Weights of a small transformer language model: untied embeddings.
Each number is 50 + 15 x the weight over the matrix's rms, rounded and kept within 0 to 99. Layers, rows and columns count from 0.

# down: layer 4 MLP down (transposed), 704x256, rms 0.093, rows 425-491, columns 192-223
# gate: layer 4 MLP gate, 704x256, rms 0.0936, rows 426-492, columns 192-223
# up: layer 4 MLP up, 704x256, rms 0.0987, rows 426-491, columns 192-223
down425:58 05 59 72 32 37 58 70 50 25 48 00 43 29 36 53 47 77 32 40 36 50 50 71 50 66 46 49 57 47 62 44
gate426:56 29 49 49 89 54 56 63 58 53 98 40 38 15 67 30 64 60 58 75 65 55 31 45 43 65 42 38 34 51 29 61
up426:70 44 81 36 63 55 60 48 42 24 49 95 23 32 38 53 39 42 63 54 73 28 38 17 41 30 52 50 44 40 37 37
down426:48 75 49 78 58 81 64 46 80 75 43 39 39 46 65 45 49 59 26 62 46 73 68 52 71 38 11 53 16 67 45 81
gate427:34 47 51 70 52 33 60 47 59 58 32 55 82 62 39 36 55 23 41 33 50 76 22 77 76 29 55 65 57 76 45 36
up427:62 53 39 56 66 50 42 49 73 69 66 61 36 59 45 28 75 53 24 26 44 28 32 93 64 32 78 61 57 86 52 57
down427:95 64 39 28 44 40 36 35 60 51 60 62 74 53 75 28 63 64 61 66 34 86 00 38 37 70 63 64 55 74 44 46
gate428:58 16 53 47 31 35 53 55 67 51 66 58 61 33 38 48 71 41 45 59 50 54 58 89 55 40 42 44 47 25 60 38
up428:73 55 54 51 59 71 47 47 54 74 34 53 24 78 61 41 54 44 13 26 36 68 36 58 40 30 54 44 62 61 61 56
down428:30 63 60 52 55 21 26 38 44 49 45 73 54 48 55 52 60 56 70 35 51 52 36 13 59 69 66 62 31 59 51 57
gate429:54 40 57 50 73 37 66 44 65 25 34 65 51 69 53 70 41 56 41 41 68 36 39 54 05 42 41 70 40 49 27 44
up429:78 49 48 58 49 50 33 68 29 65 30 53 08 32 33 61 45 46 61 43 69 54 32 31 61 32 64 54 57 64 42 53
down429:42 50 36 39 72 59 45 53 64 56 33 75 78 36 77 62 43 26 44 88 50 59 56 52 67 48 59 53 31 40 72 43
gate430:31 53 40 37 47 47 44 68 52 45 40 44 64 50 36 68 62 48 34 59 17 50 38 65 33 30 56 62 62 41 20 25
up430:41 41 30 43 51 48 66 31 29 39 18 61 34 60 61 48 42 45 63 26 40 54 69 52 42 47 46 63 66 54 60 44
down430:58 44 48 07 62 56 72 51 37 50 62 64 42 56 42 61 55 39 65 67 47 25 69 44 58 46 40 71 45 50 33 29
gate431:52 58 28 63 45 25 23 63 57 36 51 44 42 52 45 31 76 45 36 16 56 27 44 62 57 62 76 58 67 61 30 26
up431:48 43 66 13 55 69 54 49 71 43 44 88 33 50 78 50 47 52 36 64 41 64 45 34 59 49 44 53 58 66 57 61
down431:53 54 50 34 43 64 58 63 44 38 58 29 66 30 57 56 41 56 34 32 08 57 61 34 50 43 38 65 39 61 50 51
gate432:51 36 24 55 49 60 58 55 38 55 57 70 60 51 64 75 71 28 34 41 52 49 64 24 44 37 47 56 48 42 54 65
up432:72 40 42 64 70 39 41 59 65 83 48 76 45 30 35 53 54 73 69 41 43 52 35 46 46 49 67 40 56 28 30 50
down432:66 48 87 58 36 38 33 64 62 65 45 52 62 42 37 48 42 17 40 58 33 56 55 70 35 44 45 61 53 37 47 36
gate433:30 93 38 50 44 15 31 20 69 45 93 75 53 42 39 23 49 53 40 54 39 41 21 31 75 51 46 54 69 55 50 60
up433:58 49 57 50 29 51 54 70 54 33 67 59 67 51 62 58 48 25 75 59 45 75 45 41 48 39 41 31 53 46 31 73
down433:63 33 42 42 27 74 50 64 52 50 53 74 66 27 33 63 37 40 65 63 69 50 69 43 18 50 41 42 19 50 59 81
gate434:44 45 52 72 75 53 53 32 44 61 72 19 70 52 64 79 59 59 45 40 44 58 43 52 62 50 26 51 61 39 04 81
up434:49 48 60 62 72 50 54 50 42 70 71 45 40 51 21 48 53 69 58 73 44 36 29 36 56 64 53 27 69 61 67 41
down434:44 70 46 45 43 68 56 55 38 72 44 35 71 76 61 55 72 54 27 68 60 66 59 08 39 75 75 67 75 32 91 40
gate435:38 40 56 49 46 59 81 38 59 46 47 57 46 32 48 40 35 62 35 47 53 25 33 75 53 37 42 49 47 65 57 53
up435:79 31 37 63 45 56 35 70 36 74 66 34 30 58 69 46 39 48 52 36 52 68 67 37 25 50 47 48 64 49 58 34
down435:50 52 46 48 57 47 78 73 49 25 77 55 51 37 50 12 52 51 47 70 53 29 62 42 26 40 46 31 38 30 54 46
gate436:62 64 33 43 51 45 47 64 54 24 70 83 59 62 40 61 56 14 32 19 35 53 34 40 26 10 56 43 42 38 54 60
up436:11 28 50 71 49 43 37 41 42 51 50 43 72 54 79 51 58 70 36 11 77 83 45 47 42 33 45 50 23 31 40 52
down436:64 47 47 50 67 61 72 51 56 66 45 64 52 51 40 70 54 70 59 56 49 31 56 07 56 69 50 53 54 32 34 42
gate437:40 38 61 35 51 35 29 33 44 54 53 35 56 64 62 55 67 57 51 21 60 80 38 43 43 62 45 42 39 33 32 66
up437:23 42 57 45 62 40 46 71 55 64 41 52 61 69 65 22 42 50 41 46 57 41 38 64 32 56 84 50 61 42 93 40
down437:57 51 70 21 65 49 31 35 50 48 81 40 56 35 46 51 11 57 32 36 38 59 24 61 40 38 34 27 35 51 45 25
gate438:17 29 31 54 42 60 32 55 34 56 57 37 35 48 42 46 48 69 42 43 60 59 49 29 54 58 33 53 40 43 39 58
up438:75 40 73 20 44 52 48 58 66 48 48 42 75 38 42 25 61 35 56 44 56 67 44 53 72 48 60 31 56 50 57 45
down438:34 54 20 75 28 49 50 23 46 64 55 29 42 33 76 44 76 36 53 69 24 63 60 55 25 88 76 54 50 25 58 59
gate439:63 52 25 45 44 59 54 55 45 62 64 61 25 51 43 45 33 54 42 54 32 64 43 45 39 49 59 47 39 28 42 40
up439:47 46 50 55 57 80 56 17 51 59 51 56 70 55 76 56 46 28 39 61 55 39 45 68 54 55 51 54 50 00 67 34
down439:50 46 44 42 51 49 71 51 60 63 56 60 52 50 71 39 45 53 52 47 76 35 58 43 50 63 83 58 52 29 50 47
gate440:42 52 24 41 56 23 46 39 21 47 92 74 25 62 56 52 36 52 30 48 59 52 52 26 23 63 48 45 14 52 21 56
up440:56 19 23 41 72 40 50 59 48 43 66 67 39 55 73 55 41 22 56 42 66 14 52 48 51 43 40 75 58 45 44 65
down440:43 60 61 37 56 77 37 72 63 34 19 49 48 52 47 44 39 56 66 69 47 78 44 38 48 45 37 56 48 70 60 52
gate441:43 54 33 46 78 50 23 42 52 47 61 47 48 47 51 54 45 42 69 59 46 53 38 43 30 39 69 42 68 24 48 61
up441:64 52 37 89 73 43 17 51 67 49 76 25 37 35 56 19 58 47 31 31 58 51 67 26 54 66 54 59 52 39 59 05
down441:82 37 50 60 61 39 47 52 46 61 82 54 53 30 42 59 55 54 59 52 54 48 59 59 43 58 41 40 80 64 56 66
gate442:39 49 55 57 27 59 50 45 66 38 49 42 69 51 65 19 75 46 37 56 51 64 63 47 39 42 54 80 55 24 71 80
up442:65 57 51 24 54 33 50 62 70 61 76 35 77 70 52 44 37 60 38 31 57 88 44 62 32 54 57 57 29 14 75 35
down442:46 42 25 11 48 65 51 28 54 51 56 60 48 36 69 54 55 43 32 44 29 25 67 28 64 55 50 80 46 19 52 56
gate443:34 31 51 58 69 66 47 53 42 44 49 42 73 62 33 49 60 56 71 57 43 60 52 70 49 46 50 39 49 33 35 60
up443:52 59 46 40 57 55 65 52 65 49 62 48 10 74 58 60 55 33 63 63 75 61 51 50 48 39 47 37 62 27 58 22
down443:41 39 51 34 45 54 34 57 63 37 46 57 38 65 47 31 40 46 85 35 47 50 34 52 55 56 42 57 32 46 52 41
gate444:23 41 52 78 54 46 52 66 38 27 48 41 51 64 36 56 42 51 42 34 62 52 35 80 54 52 36 39 47 17 55 47
up444:38 38 65 38 39 76 40 77 65 40 38 33 61 59 34 36 60 68 73 20 71 25 40 58 34 40 40 34 64 05 59 66
down444:49 47 68 64 43 41 65 59 55 66 33 46 81 68 55 54 47 57 48 53 38 47 48 32 55 74 56 46 12 50 28 14
gate445:51 60 30 50 51 15 47 33 47 79 37 58 81 25 32 71 59 57 46 70 35 67 74 65 73 27 22 56 65 59 55 34
up445:57 54 42 41 53 45 61 52 84 40 47 48 48 41 31 31 72 50 83 63 57 46 50 53 58 21 62 32 86 58 39 25
down445:47 36 49 47 70 44 56 60 46 56 49 57 53 32 41 63 61 62 56 74 68 43 73 76 39 59 41 45 56 49 38 76
gate446:59 46 30 68 56 68 22 26 63 58 70 61 32 49 20 51 77 65 74 00 46 46 26 54 30 56 33 32 43 42 79 19
up446:56 27 22 60 33 44 33 77 47 49 66 35 39 85 50 34 45 85 56 28 29 25 37 14 55 65 17 52 39 41 66 35
down446:37 42 54 63 25 58 70 49 47 59 68 17 64 55 62 39 23 61 57 49 14 45 63 17 61 41 12 63 82 58 57 24
gate447:49 62 42 67 76 60 74 66 57 30 44 82 56 83 70 40 54 45 35 24 46 39 48 74 28 37 71 48 42 51 57 60
up447:64 58 25 56 38 72 52 45 53 65 19 54 52 54 53 50 56 58 60 41 38 55 34 32 37 35 60 16 55 60 58 55
down447:61 69 74 51 52 42 75 57 42 69 59 45 59 49 37 38 87 58 67 78 26 54 47 48 21 48 53 55 48 48 39 54
gate448:59 26 54 54 69 27 59 52 45 54 36 38 66 81 54 46 51 48 53 25 53 55 26 36 46 43 58 71 55 63 46 52
up448:36 20 54 63 84 60 42 44 39 75 63 33 69 88 61 50 53 52 50 50 60 34 38 41 40 42 66 61 53 49 51 68
down448:46 39 10 42 61 78 73 53 49 24 67 63 44 34 43 60 40 51 63 27 61 64 46 35 58 89 63 37 54 44 32 51
gate449:76 41 44 49 64 77 40 78 71 45 57 34 51 61 49 51 54 57 30 43 70 40 81 61 25 30 60 34 18 41 34 64
up449:62 53 68 34 47 65 38 43 37 63 45 65 55 53 24 51 61 89 46 27 38 64 46 71 41 40 75 41 47 76 46 35
down449:64 49 64 61 54 55 32 51 62 70 46 52 68 22 68 62 48 62 63 57 36 58 45 52 55 32 51 39 79 37 53 47
gate450:31 54 60 33 62 55 48 44 59 67 65 43 36 78 26 69 43 37 50 36 68 64 71 56 53 34 59 57 44 52 34 70
up450:50 49 31 54 57 67 41 51 57 48 60 65 38 33 52 41 71 68 88 54 85 57 63 53 48 51 48 32 27 36 54 40
down450:39 47 67 57 47 15 36 63 44 36 36 40 61 48 55 65 59 49 43 67 61 71 42 32 51 48 64 48 63 56 37 54
gate451:63 43 54 40 44 46 51 56 67 48 66 51 59 80 77 44 59 50 63 41 54 46 51 66 28 60 72 51 60 58 74 26
up451:55 48 69 69 61 83 46 86 51 67 51 47 48 59 47 54 60 43 62 46 49 61 68 30 61 83 63 32 44 52 48 55
down451:38 60 39 30 66 57 20 79 30 81 25 67 34 56 33 38 30 54 71 30 60 53 24 51 57 70 82 79 73 73 50 65
gate452:42 63 50 66 43 13 57 50 37 63 57 48 43 45 45 31 39 36 19 22 33 40 40 66 27 64 44 33 49 46 76 60
up452:70 38 47 38 58 49 40 54 43 26 37 51 39 44 56 32 56 30 18 29 45 30 57 28 81 75 59 57 62 41 52 60
down452:41 29 52 60 55 75 61 73 44 61 70 43 56 76 82 44 64 56 72 51 75 37 73 41 45 83 49 53 22 43 39 11
gate453:46 45 49 61 77 22 70 54 54 62 27 47 48 62 45 63 62 67 69 59 47 26 44 24 14 54 48 55 27 47 41 36
up453:48 55 55 44 52 52 47 42 50 44 48 37 44 41 54 65 50 54 49 52 42 32 58 61 70 59 43 34 45 62 60 44
down453:51 46 42 42 52 47 62 53 39 67 44 38 40 43 41 55 34 55 51 41 42 96 50 43 50 38 40 59 44 58 49 71
gate454:60 55 23 53 73 61 43 47 29 46 63 43 67 75 55 48 76 62 57 36 43 68 40 62 34 71 42 35 44 41 67 45
up454:57 22 68 39 13 31 40 48 50 53 88 59 38 66 42 34 54 63 40 57 44 39 46 63 80 74 40 86 31 48 47 70
down454:47 66 10 73 56 37 32 59 45 46 38 50 18 53 45 49 78 60 21 34 62 56 54 60 60 63 62 50 54 56 58 53
gate455:39 36 37 43 68 50 47 58 38 65 55 50 55 58 42 15 30 37 56 41 53 48 48 43 53 69 29 28 46 65 47 15
up455:38 67 90 42 56 67 41 45 58 61 20 59 50 45 45 45 56 61 38 41 35 51 36 85 44 54 83 32 61 39 46 71
down455:83 50 52 44 46 35 63 28 45 33 73 51 26 30 27 51 06 17 24 35 38 68 68 58 51 54 56 53 47 37 54 54
gate456:45 47 57 52 63 34 53 53 40 72 59 57 53 61 58 44 60 80 33 54 33 59 22 72 44 50 41 60 41 68 47 51
up456:62 48 55 55 40 67 37 50 44 54 23 37 58 41 56 47 28 67 46 52 71 61 81 52 46 53 33 57 17 29 69 50
down456:55 59 60 32 54 70 57 28 04 46 74 69 64 54 43 76 54 39 43 40 37 61 59 49 16 35 70 47 38 38 34 84
gate457:60 42 58 49 44 43 29 20 38 54 45 64 29 60 56 77 57 47 55 66 41 33 31 82 52 44 25 44 28 72 45 43
up457:29 59 45 28 39 82 53 74 59 18 43 38 46 70 57 67 25 61 28 54 54 64 56 73 50 44 49 83 43 46 57 90
down457:44 60 39 50 38 67 52 63 32 47 43 84 69 71 27 26 44 33 81 36 69 31 44 26 20 59 21 34 43 61 17 40
gate458:34 53 85 67 81 65 25 30 53 17 38 47 53 62 72 64 46 52 63 48 28 66 62 60 26 61 41 29 51 52 44 50
up458:56 41 77 30 12 18 64 41 56 57 83 76 59 41 37 45 40 41 30 49 39 59 43 37 66 38 47 44 50 67 69 75
down458:53 48 54 47 38 48 43 47 66 64 68 52 54 67 34 49 41 60 48 37 65 31 52 51 43 57 47 35 60 43 48 48
gate459:08 40 38 47 54 56 36 59 81 44 30 55 48 87 54 60 57 59 47 30 53 41 58 58 45 42 53 50 71 54 57 67
up459:45 51 46 62 25 69 27 62 39 52 33 21 63 85 38 43 31 31 76 42 60 41 56 30 47 46 51 30 66 43 59 76
down459:56 51 55 44 41 84 42 57 59 46 48 55 33 70 80 74 52 50 93 45 43 42 57 41 40 55 69 56 41 48 55 22
gate460:43 59 53 58 52 44 98 36 47 49 53 39 23 73 69 31 46 50 81 59 54 46 23 49 46 29 42 45 52 52 49 83
up460:46 68 62 62 14 54 57 56 47 51 53 48 41 25 68 45 66 65 41 61 37 33 37 90 48 59 75 29 57 52 84 75
down460:58 46 65 47 51 50 67 53 59 39 30 57 66 38 41 44 34 76 71 61 20 63 51 36 42 60 44 35 29 57 41 75
gate461:62 44 38 33 45 61 52 57 42 58 44 46 28 41 34 26 42 26 52 52 38 67 42 84 58 46 08 69 53 55 49 41
up461:40 45 39 36 33 43 38 76 33 49 49 74 42 47 57 20 47 29 59 55 61 61 53 54 43 42 59 44 50 42 58 74
down461:30 55 69 65 30 45 31 81 56 57 36 65 22 45 36 31 52 22 32 40 37 56 46 44 41 57 34 64 41 67 33 47
gate462:36 62 48 82 45 42 44 58 70 72 60 54 34 46 43 53 31 54 80 57 51 64 07 67 32 58 74 32 76 56 55 63
up462:44 54 65 45 43 84 57 56 49 39 25 55 54 70 49 60 38 41 54 58 42 45 50 57 61 29 77 59 53 64 51 51
down462:60 43 50 63 41 58 38 39 42 29 54 58 41 33 64 46 39 54 41 72 77 56 49 39 39 53 27 51 47 09 53 46
gate463:50 45 31 82 85 67 52 74 57 54 58 71 58 90 46 22 26 51 57 68 41 55 57 46 29 42 49 48 37 74 43 39
up463:48 35 77 27 40 40 80 77 44 47 58 43 66 41 45 36 55 56 54 53 44 42 47 65 57 45 18 75 33 49 94 68
down463:21 73 57 67 36 32 50 51 41 57 53 32 43 65 45 42 88 44 72 67 74 44 50 37 69 38 45 62 68 19 62 44
gate464:49 00 53 67 48 12 64 61 56 65 40 67 42 67 53 32 37 33 54 44 59 51 19 65 42 50 77 52 62 70 35 66
up464:33 55 37 41 28 85 33 48 44 58 49 52 49 56 33 58 36 63 72 59 37 51 75 46 45 39 52 57 65 38 61 60
down464:56 56 59 39 34 76 48 58 30 21 59 46 69 78 45 59 41 34 36 50 39 72 61 64 43 61 32 37 37 38 41 60
gate465:59 54 72 39 54 35 44 31 59 59 42 50 31 51 47 38 53 42 49 40 52 46 32 57 61 40 46 37 62 59 58 34
up465:61 35 70 61 48 36 31 52 39 63 56 36 54 37 80 60 51 55 40 72 35 73 73 49 55 58 37 45 53 60 36 56
down465:77 38 58 78 60 38 56 39 43 42 38 27 56 48 56 24 91 24 61 45 36 38 42 66 34 56 62 52 21 85 13 40
gate466:66 46 56 76 61 33 42 30 68 43 80 25 64 56 20 36 51 51 46 28 68 43 28 73 13 34 43 15 32 56 30 80
up466:35 62 25 23 52 62 59 64 33 39 33 21 33 77 56 65 81 35 55 18 19 62 22 22 40 56 41 73 41 61 26 16
down466:28 64 71 53 66 44 43 62 56 61 34 76 56 28 91 64 46 35 06 31 65 43 48 46 43 21 58 85 38 70 56 40
gate467:33 38 78 62 37 40 41 66 39 46 43 31 54 54 45 55 34 62 61 45 38 59 44 61 38 32 45 54 36 62 55 69
up467:40 56 71 42 72 60 64 62 06 44 56 67 59 59 57 28 61 75 44 80 55 52 60 53 46 38 61 55 43 59 54 31
down467:54 77 51 41 21 40 44 31 55 35 55 33 41 57 51 54 36 50 63 43 42 61 49 56 63 45 50 28 68 60 72 54
gate468:21 49 24 73 39 55 50 54 52 59 71 39 77 52 20 84 79 30 31 27 49 70 69 76 38 29 33 57 79 15 59 71
up468:56 76 62 87 65 77 46 58 47 66 57 41 64 26 33 61 74 58 71 63 51 54 73 66 26 26 50 38 71 67 70 75
down468:34 54 63 65 44 37 38 63 43 58 66 30 30 50 67 65 46 47 39 17 40 69 60 50 48 62 38 21 87 55 80 58
gate469:31 66 71 66 56 47 48 35 76 39 43 53 40 66 49 47 43 58 37 50 49 48 35 80 40 48 56 64 28 64 65 49
up469:50 32 56 39 44 54 48 50 55 58 60 54 70 52 62 73 46 39 76 27 49 37 58 13 32 57 46 50 62 35 54 42
down469:62 58 40 57 49 51 42 44 65 35 34 57 55 58 50 52 69 42 61 75 44 63 38 59 50 58 43 49 74 41 47 68
gate470:35 40 63 59 43 00 55 37 72 32 53 54 56 40 21 34 48 54 44 33 29 27 53 47 57 77 44 50 46 72 32 32
up470:50 29 69 41 54 53 55 45 74 44 40 09 22 62 35 51 49 43 49 58 44 62 45 42 54 48 46 41 66 39 34 57
down470:23 40 50 45 50 49 64 57 47 38 51 45 66 71 56 39 42 61 21 48 56 39 68 58 21 70 46 44 53 44 17 65
gate471:26 43 42 46 33 23 52 43 63 52 40 57 71 30 61 37 45 40 42 21 41 06 51 41 47 36 71 36 27 59 35 78
up471:70 49 45 37 46 26 32 28 68 33 69 55 23 83 55 43 46 74 29 40 31 58 55 53 54 63 43 80 58 41 89 33
down471:50 64 45 34 31 59 41 49 51 47 50 44 61 75 28 46 52 74 47 52 61 56 68 55 24 49 62 64 44 31 70 50
gate472:68 52 75 73 65 47 51 42 63 29 89 70 49 59 63 29 45 53 75 51 58 27 23 42 52 56 51 37 51 55 42 29
up472:30 57 41 49 45 62 64 44 34 59 67 35 59 36 67 96 38 28 37 25 12 57 88 53 59 44 52 67 47 46 48 51
down472:57 48 89 67 49 49 44 35 64 30 23 70 41 81 53 48 42 36 01 33 69 43 61 49 27 29 61 56 62 44 31 38
gate473:43 50 62 75 65 44 41 57 49 57 35 41 44 58 43 45 41 51 53 43 53 49 51 55 51 43 32 40 40 50 41 22
up473:52 46 34 71 54 33 63 31 66 30 60 34 44 73 77 32 31 40 73 50 49 47 35 72 59 35 54 55 35 25 56 69
down473:48 45 41 55 53 50 36 34 33 63 49 68 83 27 38 53 44 68 56 47 42 69 64 71 66 47 48 49 61 75 62 24
gate474:40 70 43 42 69 42 60 33 25 32 56 51 69 43 54 26 55 56 56 46 24 45 36 56 47 39 41 61 39 54 55 57
up474:59 43 61 53 30 26 45 50 56 42 46 44 54 61 20 48 50 30 21 61 58 68 81 70 34 63 52 33 42 53 51 73
down474:39 58 20 59 63 31 56 46 33 40 55 63 53 25 35 48 54 62 73 40 20 48 38 52 51 48 64 50 37 45 61 52
gate475:56 28 49 64 42 74 51 59 48 84 54 58 31 67 51 41 42 48 44 45 40 93 41 60 56 56 17 50 57 73 44 53
up475:61 38 52 54 68 54 34 26 82 74 72 17 31 68 72 62 66 61 58 73 23 57 22 09 51 32 56 71 60 52 63 48
down475:59 31 73 60 37 44 32 53 38 36 49 41 57 33 59 42 22 46 67 55 43 58 49 70 74 73 36 41 61 52 36 55
gate476:49 52 62 64 63 48 83 32 37 43 46 48 65 55 56 36 70 45 78 34 36 34 42 73 30 38 46 48 36 60 75 77
up476:63 42 44 48 57 47 56 45 56 42 62 43 46 61 38 48 52 46 47 68 74 47 71 72 15 56 39 62 57 65 68 54
down476:46 49 35 58 51 47 63 47 87 40 47 58 68 54 29 37 26 57 32 99 55 47 65 56 29 52 53 37 50 69 32 40
gate477:60 42 48 58 48 76 29 65 36 45 41 26 30 64 50 64 45 46 32 44 61 29 63 41 39 45 42 55 32 21 59 48
up477:58 37 48 43 41 65 53 55 67 55 47 82 39 56 73 55 77 77 32 55 63 57 79 49 29 52 44 56 64 60 51 47
down477:57 62 59 32 69 67 38 49 31 50 70 44 49 33 31 26 65 52 40 50 34 51 40 48 65 49 61 60 50 72 30 79
gate478:73 41 68 64 62 48 42 58 43 48 57 65 45 45 36 69 39 46 30 71 63 57 49 88 48 32 48 50 53 43 69 30
up478:59 35 74 75 57 56 64 45 73 45 72 66 42 70 48 41 40 80 30 62 53 80 36 63 71 57 75 56 51 44 31 31
down478:59 47 41 73 27 30 42 40 66 67 36 61 45 44 59 56 33 81 71 71 51 81 52 65 63 29 61 74 79 46 41 27
gate479:55 58 47 57 77 54 69 68 61 44 19 41 43 29 44 62 57 21 44 38 62 43 69 68 43 19 45 43 64 40 46 70
up479:57 46 41 10 54 63 37 92 54 53 37 43 30 58 30 36 23 45 72 58 37 79 51 51 65 59 83 30 38 74 34 40
down479:70 51 49 31 30 91 36 42 85 42 41 68 36 57 29 52 27 32 52 40 62 49 67 52 50 38 49 41 51 63 40 60
gate480:47 67 66 38 55 28 63 44 52 47 68 56 48 52 36 23 43 11 29 73 46 36 39 23 31 46 54 76 36 66 39 41
up480:48 58 48 29 40 63 58 61 68 56 52 75 49 57 29 47 85 00 55 62 41 51 79 35 32 63 56 56 99 60 50 56
down480:37 23 44 36 30 33 72 36 33 41 74 54 23 47 45 33 47 31 21 37 89 62 49 48 68 43 50 60 31 78 26 53
gate481:34 65 37 48 41 39 50 41 08 57 38 37 56 58 40 18 62 27 57 56 54 43 47 81 45 52 35 27 49 50 24 59
up481:50 43 45 43 49 48 67 65 46 25 25 80 39 43 39 72 45 54 40 73 55 55 59 50 63 67 30 45 21 65 60 54
down481:59 49 50 86 67 26 43 78 76 47 36 34 61 51 46 49 54 70 33 75 61 23 37 39 38 67 54 38 57 46 47 41
gate482:55 44 66 45 33 46 50 52 49 37 81 49 40 63 69 39 34 60 40 25 44 70 50 57 59 63 44 60 66 76 59 76
up482:60 47 37 47 65 58 50 32 65 59 38 47 63 50 42 59 42 52 57 49 62 48 52 24 53 44 41 37 69 50 24 49
down482:53 33 46 56 40 60 41 42 40 40 38 60 46 72 55 48 42 56 57 51 64 29 43 39 35 48 62 33 60 49 58 55
gate483:44 30 34 58 50 44 58 42 84 47 83 48 57 52 42 61 64 43 47 48 51 64 51 52 45 48 50 61 48 37 61 49
up483:66 68 44 51 76 53 41 33 52 43 38 29 44 59 43 46 76 69 58 37 31 65 66 68 55 49 36 50 36 70 29 51
down483:39 35 50 54 19 49 46 50 60 50 62 47 73 43 50 54 47 57 64 54 48 62 45 49 31 13 78 67 66 55 61 66
gate484:71 36 52 51 75 63 32 44 41 53 59 63 59 52 40 41 40 58 49 48 52 59 71 49 42 48 37 26 52 46 37 30
up484:52 51 24 69 62 77 48 29 57 60 44 52 69 39 55 54 63 59 40 14 58 48 33 28 37 49 65 34 51 44 31 35
down484:58 18 40 29 57 52 67 63 40 46 43 78 31 43 78 54 40 45 54 54 56 41 60 23 31 36 12 39 46 61 55 46
gate485:29 49 61 31 39 44 55 51 31 63 33 70 43 64 55 58 27 40 36 53 64 64 34 48 60 43 51 45 55 79 54 70
up485:61 41 54 51 55 59 73 33 63 61 78 45 71 46 53 13 47 53 51 35 38 64 61 47 70 29 55 52 46 38 57 37
down485:49 15 43 71 44 73 67 54 30 26 34 38 57 36 42 57 74 53 66 48 32 22 51 66 35 65 43 38 15 41 64 34
gate486:52 47 57 83 38 66 69 62 68 56 48 45 58 72 61 52 32 41 37 48 53 46 55 67 32 43 62 40 57 29 39 69
up486:65 35 84 64 72 31 59 78 43 69 34 43 74 41 38 60 65 23 40 33 28 62 52 40 58 43 38 28 46 67 63 50
down486:51 41 34 60 50 68 63 51 62 38 49 53 65 69 54 54 60 37 51 55 38 76 36 28 60 66 52 46 41 54 61 56
gate487:41 37 60 62 83 37 47 34 29 60 60 31 53 50 69 42 53 42 35 44 52 29 40 17 31 56 52 60 43 25 64 54
up487:47 53 46 32 54 39 55 62 53 48 55 18 64 46 43 34 67 65 70 54 76 56 49 47 41 53 44 40 35 49 52 47
down487:64 23 70 89 30 57 78 32 69 42 74 20 43 39 25 25 57 50 28 51 69 44 40 57 59 49 40 48 68 60 60 21
gate488:75 58 32 69 78 65 42 75 45 48 38 42 40 61 47 26 56 46 78 54 63 51 33 67 33 53 35 49 33 57 38 53
up488:52 22 64 55 66 66 46 72 67 46 45 33 19 49 56 51 72 35 44 66 31 37 65 31 31 33 50 85 63 38 35 78
down488:39 54 56 38 80 60 54 74 31 57 66 60 45 42 54 51 79 53 68 36 37 56 40 34 45 51 19 59 45 21 63 63
gate489:49 53 32 79 60 37 26 47 56 60 63 67 64 65 49 25 42 61 52 62 65 61 58 48 39 51 48 57 68 59 46 51
up489:34 41 49 61 33 34 55 67 45 75 56 60 58 37 29 29 40 55 33 60 64 59 52 43 32 33 54 65 62 76 51 44
down489:42 43 35 55 63 45 46 70 57 51 48 66 67 39 16 34 48 50 57 37 46 52 37 57 57 64 32 42 52 53 41 25
gate490:29 53 38 55 51 57 66 53 46 54 47 52 52 37 23 47 36 73 66 31 54 43 11 50 47 40 76 24 57 30 30 45
up490:59 57 49 55 62 44 42 55 55 46 65 62 33 32 78 44 54 37 36 59 30 32 56 36 53 53 46 30 34 55 71 66
down490:43 55 33 54 57 59 64 51 59 54 42 45 70 41 32 49 37 75 65 29 49 61 54 54 52 34 82 83 52 45 58 64
gate491:51 49 56 43 52 46 51 32 67 46 54 79 58 69 37 42 77 42 62 35 62 55 40 52 33 51 79 52 47 50 37 36
up491:59 43 44 51 34 70 64 62 28 40 47 45 44 50 35 63 73 41 72 72 57 33 47 38 19 51 46 53 54 74 47 39
down491:37 50 58 44 36 58 47 51 68 57 47 62 24 78 67 36 66 41 62 25 53 53 43 22 34 54 19 41 59 38 52 31
gate492:56 53 29 52 51 49 26 42 34 42 53 40 64 39 46 44 56 43 40 53 62 50 32 33 50 48 63 66 63 40 47 69